Part of a small language model's weights.
Size: 14 layers, width 256, 4 heads of 64, vocabulary 2048, 12.4M parameters.
Architecture: LayerNorm before each block, learned positions, biases, untied embeddings.
Training: a variant of Muon for these matrices, 7028 steps.
Each number is 128 + 32 x the weight over the matrix's rms, rounded and kept within 0 to 255. Layers, rows and columns count from 0. Numbers have three digits each.

# layer 3 attention key, 256x256, rms 0.0284, rows 212-237, columns 128-255
136102127163141142168087117145125062152195135121103094124146126116145113127119129097201088156152108100138156116129085119144124138109148144149140124122120102103123160112170129127091119144141090150122118107058132131138082137109142153154127113090126134045169130091085123134152162183105106138089139071167120157176136156117107154127175141119105092141103081135143150132126169132146143147123
145065107174144130047079169164104141139137142090120094160166118118120150119151132104138144083129084127194079118166136159135081111081120142114132093112111113145108145129175103105108141157134103044160093090135120128108106095111122142139069146121073111119126192146099151172091059149197104081186091136114177166169069113158143128211154148131111051209092152106111126148170202130110100137158
180143078184097156104092135144142129084112119146149180103184122153122133138178175146118125170126084123131171136118135077124126073113107162117123101109145165145142182123168115149123111063145177109125122116183187127152165136160185098057150121102126148142110111140122149075109091124176124132062118113111118132120102107115101152126166124149154099087175099177173103117175099148131175118131
099106101155162123118164155115039154082157154127111143113173112148100146130138070127119106146175180130121125099152125171174096168032185101105138094117190089123145099121161144117181145170167178082107112106110104131107160132113110147145144125083090149069155159136102171095187132136083137100148099149092200148153052105150097181092101197111138157144175137170096083109105151126114141109145
153137135144171148101150155116091160112143113177051167076162123151106026107163163099142099235112153158124142150092103172112041155187142160135180091170084158070115123158148109151122135105095161168120133126077141097171182136205124043089112131115077128157105134158049160103154184136079155111112121147150177126112131095151132132147088136124101099104129195130158074125117080143118097124128
094094140174118095160131165160130149094091114081124147169101169102154144104151095124138100156148085128177119162102190109159167105133135094187046155143144111178135110107140164132126084093133153125165167176098091170155101122164069174111155121112139141030073191141103105167122115184112122170084150108137168104152158158168153145112116110098163164130068155169072118132155146171112140159154
109158109128109216129107111079164076152173124158161137127102152118164148112121124116106120131149173137146133115102171125132121136139115102105183073090085127145114149132144100124090145116154097109120117141164146057134062151089099142138098168138132118085067175148101112157156091165169089099123122102139094151119185135089174111207159192081099101168127185085134086137163197060116106129128
153125109101107101176151139140127136122103123128200138164106156167167126145081144123184179126098124060139175157103092067121109148132092168162066103151133148123149167113160136145080134101135135108123145097111130151118131145145100097115140164129178174121092109157139116092103110149166148100133141110149129125082142100168129163139138178083114144148144129169159131113153100200102154162164
136098102062144179088137148124197134088085155153084208081135176145092109133221124112113120150138151149103143093131169133118126098113137103157139112122141127127141183099141112132175163134083143108119081122152113098114115113135127062115186102174137099153108120154127175129169148040067150162105115116073031125094137186057188134089139131125143108082144119165127115132147125166095062113118
147097123132150109154123110121150141181073106167201134125165087095128137127084112129154124110166088161110127126150144085131134149101129144125190163165109133179118185185134131148178143159116102141109109192149101132131104129136132106129091074132162110145122117122168115119047124157166083129128148108117170113138105151118191120139124151132136122174174027079138118159107062159125144094108
122129102086151155113174112105096150089137083126151152098122123129153179151130107112174142172130105146153105157099139136144092170126140125155169110148183102138094125112175117130155163136148139111113116134167090081122165153080119133125122138196165087137201127086095140110151134109110135173169121143119119048073127144105116141134154127056109129098097147127095115109109125137128111068130
146144132082149157081138130200140107125119131184148117156096119102113124160083092178135139131116183083061158134095115151112146099116088132054135140121119173143037131147084135086127130137094112156118142139124102185120105140133112161116149136200115090118097152126222107150153110139159164135158055160086178145095176093117115122078164138139175139146088123084100158109143108135110122139122
139096111178167082046118109127084170127111124137113155143186143141131141160131155095171171128149088138147168141143117079088113126146151234132100097164144156069132136147159140140109083162142109135118106154149160228101162066132138122112069137042147104175085076110110126165103127156068078110126134095128147170123109081163138138173133107121161086108139115155137131130112100166127154118111
112150101117126114110161118141078186149099159134108169160153182173102159188123134123167216168149140158126130156171110141151134142145187145127144130085109127120111112128116094158111127125143133214087175150081142134093131149151159135106079151087136105203059103068068172132123167183112115128132144119177164125072151125138083143089104090086135106118144119153146096110121131183126088140140
121115119117108138171161119081098165149152109183144150166091170088132171094083136165114140031176117202124091082172159167114109144126154081140149094075163128117180086146105146127124132130181177108070094205135133102149126130150161075093123108137104048118129165137162145107132064123152158104190103144108202173163140138160103066086106053160103113152110142152078158134162112123112158157152
145110156116160103156150178135115149167044163126144152129145101147170154128129195179141125104123118132148130112151148121089103135188109169097163098190181141123105146094136113119121066132099073173161121164092136105121145118147188065148177173146067114177113063088165139153090076100150140135158068127118115124116108103135150126109130075137146104138080138139112161124139141089123159132202
136116153122133159111133136136163131111101117103133102146133121155091076131098135189122118101121096112178066082109172097096162078138131130106121095118136138149159134104107183102147126149078120118120082121187199107134119131148140169115103141176092144111127090157120093122105180159092142111101154195121137027159130115123158164126121135146168114092101141096134096109119144092086148121077
114137099181111125183106155119084112145161136129104110097155160133132158139131113095122108118124106123102129155136096093124124151123128143133087131103086117080137088152184107158089140137141162130128125130124132125150194150178160078069116103105143086131137121141138156118109122112135181089119073145162170146170124100121072117137095165103104135155145122160142183151168162129162141108133
133128132133129182116086187111204107144113142086154104153109154119082124109134097125185121125170122111112096118119142166166118081108149062135142120135123124175093142124115133124137119123177069084165133117135119116070094152157167127084094125107070140124119135110139138154163084125115125147080089146116126118186082205091089196139179171109131100099146149112134106114122205108111131169109
216111147131118126150195101135117153130121148135121153109136157171161090107067054173079101106150129107161136097144127174121133097146103148120135069134171131102121126140131093126103073174127183090120118150104095036134174117139148086058145134146121126157124136137174185099125150137122153120149108161090159127148104143151109121130149152135151150074144146099115150139110088079086162182125
177128132110092111132141104112157129133137108125166110172083130140177117050085139157141184138101109132107134122118069103104152096162117152138128133165116100130128101126125149133094139127133102121117137145099130156136108084150161153161126136114146146127146129129121088147119118179142130132156108110094179132127121089140099074144094136128159153116113091102170077142168105211080220192056
139113115122148117109114133142152106146081149134115180142179114100109140126081143161151108136150124120150124115136028150130163181061092120186120162116194094119123118132131130164120173101112108121160122124087122198142189038128147132145153107123118067149146076179135110108100146086128123060168088086124123133140031081132151113114126164158139117162176161097121189132131140147090139100128
136134109116095130123169151125179113165089150082143131095131143154127115141104148148081121126113119124152105107116173100199164108095082052125188139144134110191087163120149069152125163128157154071117113143104157134168140169121153098106149084129120155082134109177190107133114103147168132148056150147120125159121103172129138125162102125172173111110181127106159164175155055132116145175118
127148182096126099176122137089197150179121109099166150142112082072111117131122078127198150099143111136193152173147126152115067140149145142134118171160113128120073148121105068137154162112138117111147113094137104126110081140115083135133102105084191211161084087131125107139097126151055076152118176108211152111097131117154070137138146171118091133153174066159097127131129101081191126060128
166056156065122125111083154096182123115177157142124172113129091096091141150113126134175139138163145204096188087130137165122155073109166141130168140091160073162138153121173161131128097177121071050140087111164086076099094088085120159127122110101155175127120164119153166076135107101162147087101147098090061180151091091106112152152152163143091159093179082144083176129119106124124104131115
148176150129130097088105154140157142106114122160153101128074132124097117106183122153118125186146107100124148138091113139119098137134105113109157086176108135160128111186165112126139116120127189122116169134081128076154157180191118111083163128121100136133124137097137125152144133079098201167138132145098191106087165133142117120099086079082107145073098193174147150124125068206134094168152
# layer 3 attention query, 256x256, rms 0.0284, rows 213-237, columns 128-255
117078110105041144130128102107114168139159175110117109139097124114133125128111129122145157159088125176140155136087111115112116160139129186111072163156156136098184153163135155165101129146122098114083082146142138202146157081114118147077100115108075176146114143110119052102175102087146118166135094104172121113122090130126116115158140143117084141089146116078110158132125029142131198123169
061120120096166117087187100113071112172134118173139077126021136111125147130127082147177129126138121106154108173129115116146088185168159080149119131129141150063194123151142155132156135146127119065078164113137133129122126082136095130124141190127102145175159060128130114120178196151121110157178124173141123135113105190159145116169139163113140131143099110096105103143159137131158148146094
153121108149103123146105121123143158194134117158102158099128145124130149174137146128177078151133146147201143171079093147098085121134056101107094064157123134158134114140106131202083104169160100121128125095112107091178196147155094131133110086123127110127165097084126071098143113126158137162123100105131141139174059190060077156143148135120149067120129110036119163070154070140121096099132
112108094130157119198134120125134130118113153097101175126189135146150202128120131100137134080068130117127145132123111081175128144132170118090127115126169135126149156161116133174104165137156128121138106114132179112107068178118148123158092160171110125119098154135160142123082076118142129140182132135092130179110078157128140106161130103142158145136140154119123171112129144137134136110121
128145137091059134144084124176079108185118095123096104099062078144105108130115154121093146115111119116074144134127122096126118155128083164131079142063187137163100150149116106071158108108130180097156139137084127121169139118084093109083142133171107146111062158115140162097099156085153111114118140112158153081153137106124114125168073137129135118109116143143165177089095114157171139145130
203117117054129157113120138128192169123142133101119115109161114125112142162117125122082130120091158149146172112114149160132156094154117077159104203160094087124088121132107127109141136124142102127161084181124111162130141165126144088169172114142145105104150217099187080160124113077126136176131116079158124094155114145154121130181143096128106162108171104156129099142128093054143144134123
131096069177077108113174136115052103146150143190129089134103142123131187135135107090160066152166075151093138146114138103114175219138135105111113145132126126113138094139167096158121095087159173129118172147160159130151162098165161119165190153112093115158139098102105135089139131133142125117149108116153110095105158129058089143113121142140151164136117116065151050135132122086139157068152
118198143145132139133129115169154123088088109060151138150149065136148132129094138180064089082107176135120119094123125145137117095126166079101101110089150093117120128171108089127137107174110102114145124174122109103140140130132151146166144124150114195116107133115131112140143098135128116089116177112154154219166150146177161097089142089159120087077129165121098222133149179112163148140144
162119146111142086090148107102132130143128192127095144173127119110116114109107165141078115158111090092147122164141162153131123077128178118161089170131126142135076073102101130109122068098140116117120134121132140119147158091104109140151166160063114119131148138111077132152181124156132148107119145083117144067126182126172118127139125109104125141099097133133220120101211133134182127152109
124137087154180130183115152125129159202131133093083151079180149136133143146116146132114127073144151114143127105116165165145138057140173145108136124121095134122116113126152119135138105144165113124114150107122121156161119166145113145168125032134123113103105156115128098140139112127134125191100153109159123153164197153109083077135114130158147140125087154130115155124136125148112124145156
159088159167114109149134163097167131096116118115187144120138173136127119139175122090166211138139103116109141120114133174123125119124166139138075149095073113142177134163101138110134153081150105136114121116145101074086108099167201149141148121086123130156137128115095107105118155103118140121058122128186097133041138114114170191181116117147114098180125108132111109204124122099150092076177
079129135117153100166122109140076127098123162105154139138102101105105139113102114142161119119123135101161122127100126091116120144107151176061058133122138140114159172149185119151165144146156167108120130114099133191127073086161136111096134146105108181188095119104076108074120119151141084149106102147161100130175107137098135121153181144122123112102120058125152125106121071141091156122199
121144069154186122149083111099106095114135131100142145111115099098179150090107120116150053139114166170094143111140185137150101108153096152079172177116168196127139182114134095118105111108144144105154122129129096117165076127163161089152204129123184136165126174122148137151102118135168124136115085085135113081146170182145164117113119129144097137092134161106138164107117099131087102110121
147192110173201133136089123115115096115124148171096125103139099114143133081103123131133105145126179157145071153163097102161108103151112156159118101133146193105122120095102121111140107115121118119175104076095073130137184142163125143143098157101155127178141162151115130138122145179098140093169132099109167126130150122160139168111163161125121085100157168062157078101117090202103115120145
143120125131144119145131129151071091116162106161108142119174148125084117150070111136128102072120136102136096152164145096126138120131133172165110134134177153151166124127121123107145140118133125095126103100157104154140106137106121173113085121126089080089120105175097162098149105126087084114137154152127105150122138097150066117139085124130116140133149118176170162110141091197101172117115
138130132112116154111146132131097149098163080155132133162126142163084176119159123066153194128168149135122182120157122094139152165138163112120112139097134100127115110163130114136120109149176098096111140099161174084123161101090144129145144116138100132136172132113085137105111134144154115107127092148129141143129069147113112106184178110167097156146185084162130152151132089115150134123158
174101113169145114131162107105106132124122127107128081085136128119129133113127103151135104122194116121139104130129115156151111129120099152062166141180141175099122118125142120115124134137128153112111125083119160143081156137143161136109128158123121107158130107115119049112126101153092123170159130126119161134167118142131160127134118134165149136179086143035130031130094157169108114125111
107102106115075140075175100112077149127158124153140136124142131134156074158160179134103155183121192123138149065142130168144114140124088140119154170119073115126126150160131133114119140139116120135133106143104099131136125115123150148144149150144150158065147143156132112112117126119108093151117137093095108101152106135147152128115128150089125169136109100137106149155131141089137173104149
093153078191135104144140100111122080128162101122141129088120117142079198167139152127153148092100138126080116178162085131146127133115142083076102146139154158113151067130138121126146135150153124110151096069135157169100133148186130174125134161115110079179197113145104139117089071129111125148200104147101139124128124161086073131166147140141121112148165114127113091134134143216065117103100
096078062149131120106131117099118099139113102137154096118093098130139162151163122094158138162187136151094148140104125058128122083063155145095159117134119155116144104117170103124128124165110183127132121042169174104137132155099131153113113202111094139148105166075115119058120157168172166143159109098156088106149149143132116169150127125076097128167138113126106055109175081128138092109079
112114147136146062164180102128089159132138205094106110101103145138143130114138103154136116106182090120090071122134164073116086067133145142107124094149126141133145132125154139104144096170124099124102107089157129154114145116154167138130110115110114112134152107091079142093139090172117124135123079144189148194163054093145120111139115142104107149161116090047175107159153077180105147122096
148144138151120142149138111067093102120139148140117087139122161136147131144145137136117131131147113140155098124133170127149082150154136113099085144159164130085170100160059145095117130129098153155104090105118126155122161096113104123135160157149103099076176104124090156118115161114117124103157133113130132079173098121182113123099078164118098136186148136126109104131177172079133155160070
103156085140125194159114102104130102110110078067142141102175161157146099119147165132079106167089188110122074152076131174115129129108136149169184112142107124143115136100161155115141113114118169128143125112097154120082098154152094104119149120144158105131152119105116156134171105108104119143103138172095124105078122163085153102088137132198184081118095116159181070178127166134068111170122
152175121107133096152205133107166137121114079097108145148076085122137125122171115127108110098100138122102127130112151179107095111080086106108104088131092154095117089138145093133176139179149121152103122134118120130111095129080088130183102094075120108075135139118108118121210113184161087141103108050114171118107096131142121102120146120071096159163068129146165119112124159158115062138079
111110096227149077171125131097075164159153183149154180118154107151151099092121147082133174077133104168109122127108150133158145144150109148111137131061152150107101122105127148126083184137141107129147187135152075100080078105167160108155104138143198107121096166161129134138116147101165124091115148107137121168175170131136108123122126179141145120119128170136102157121131129121130124135136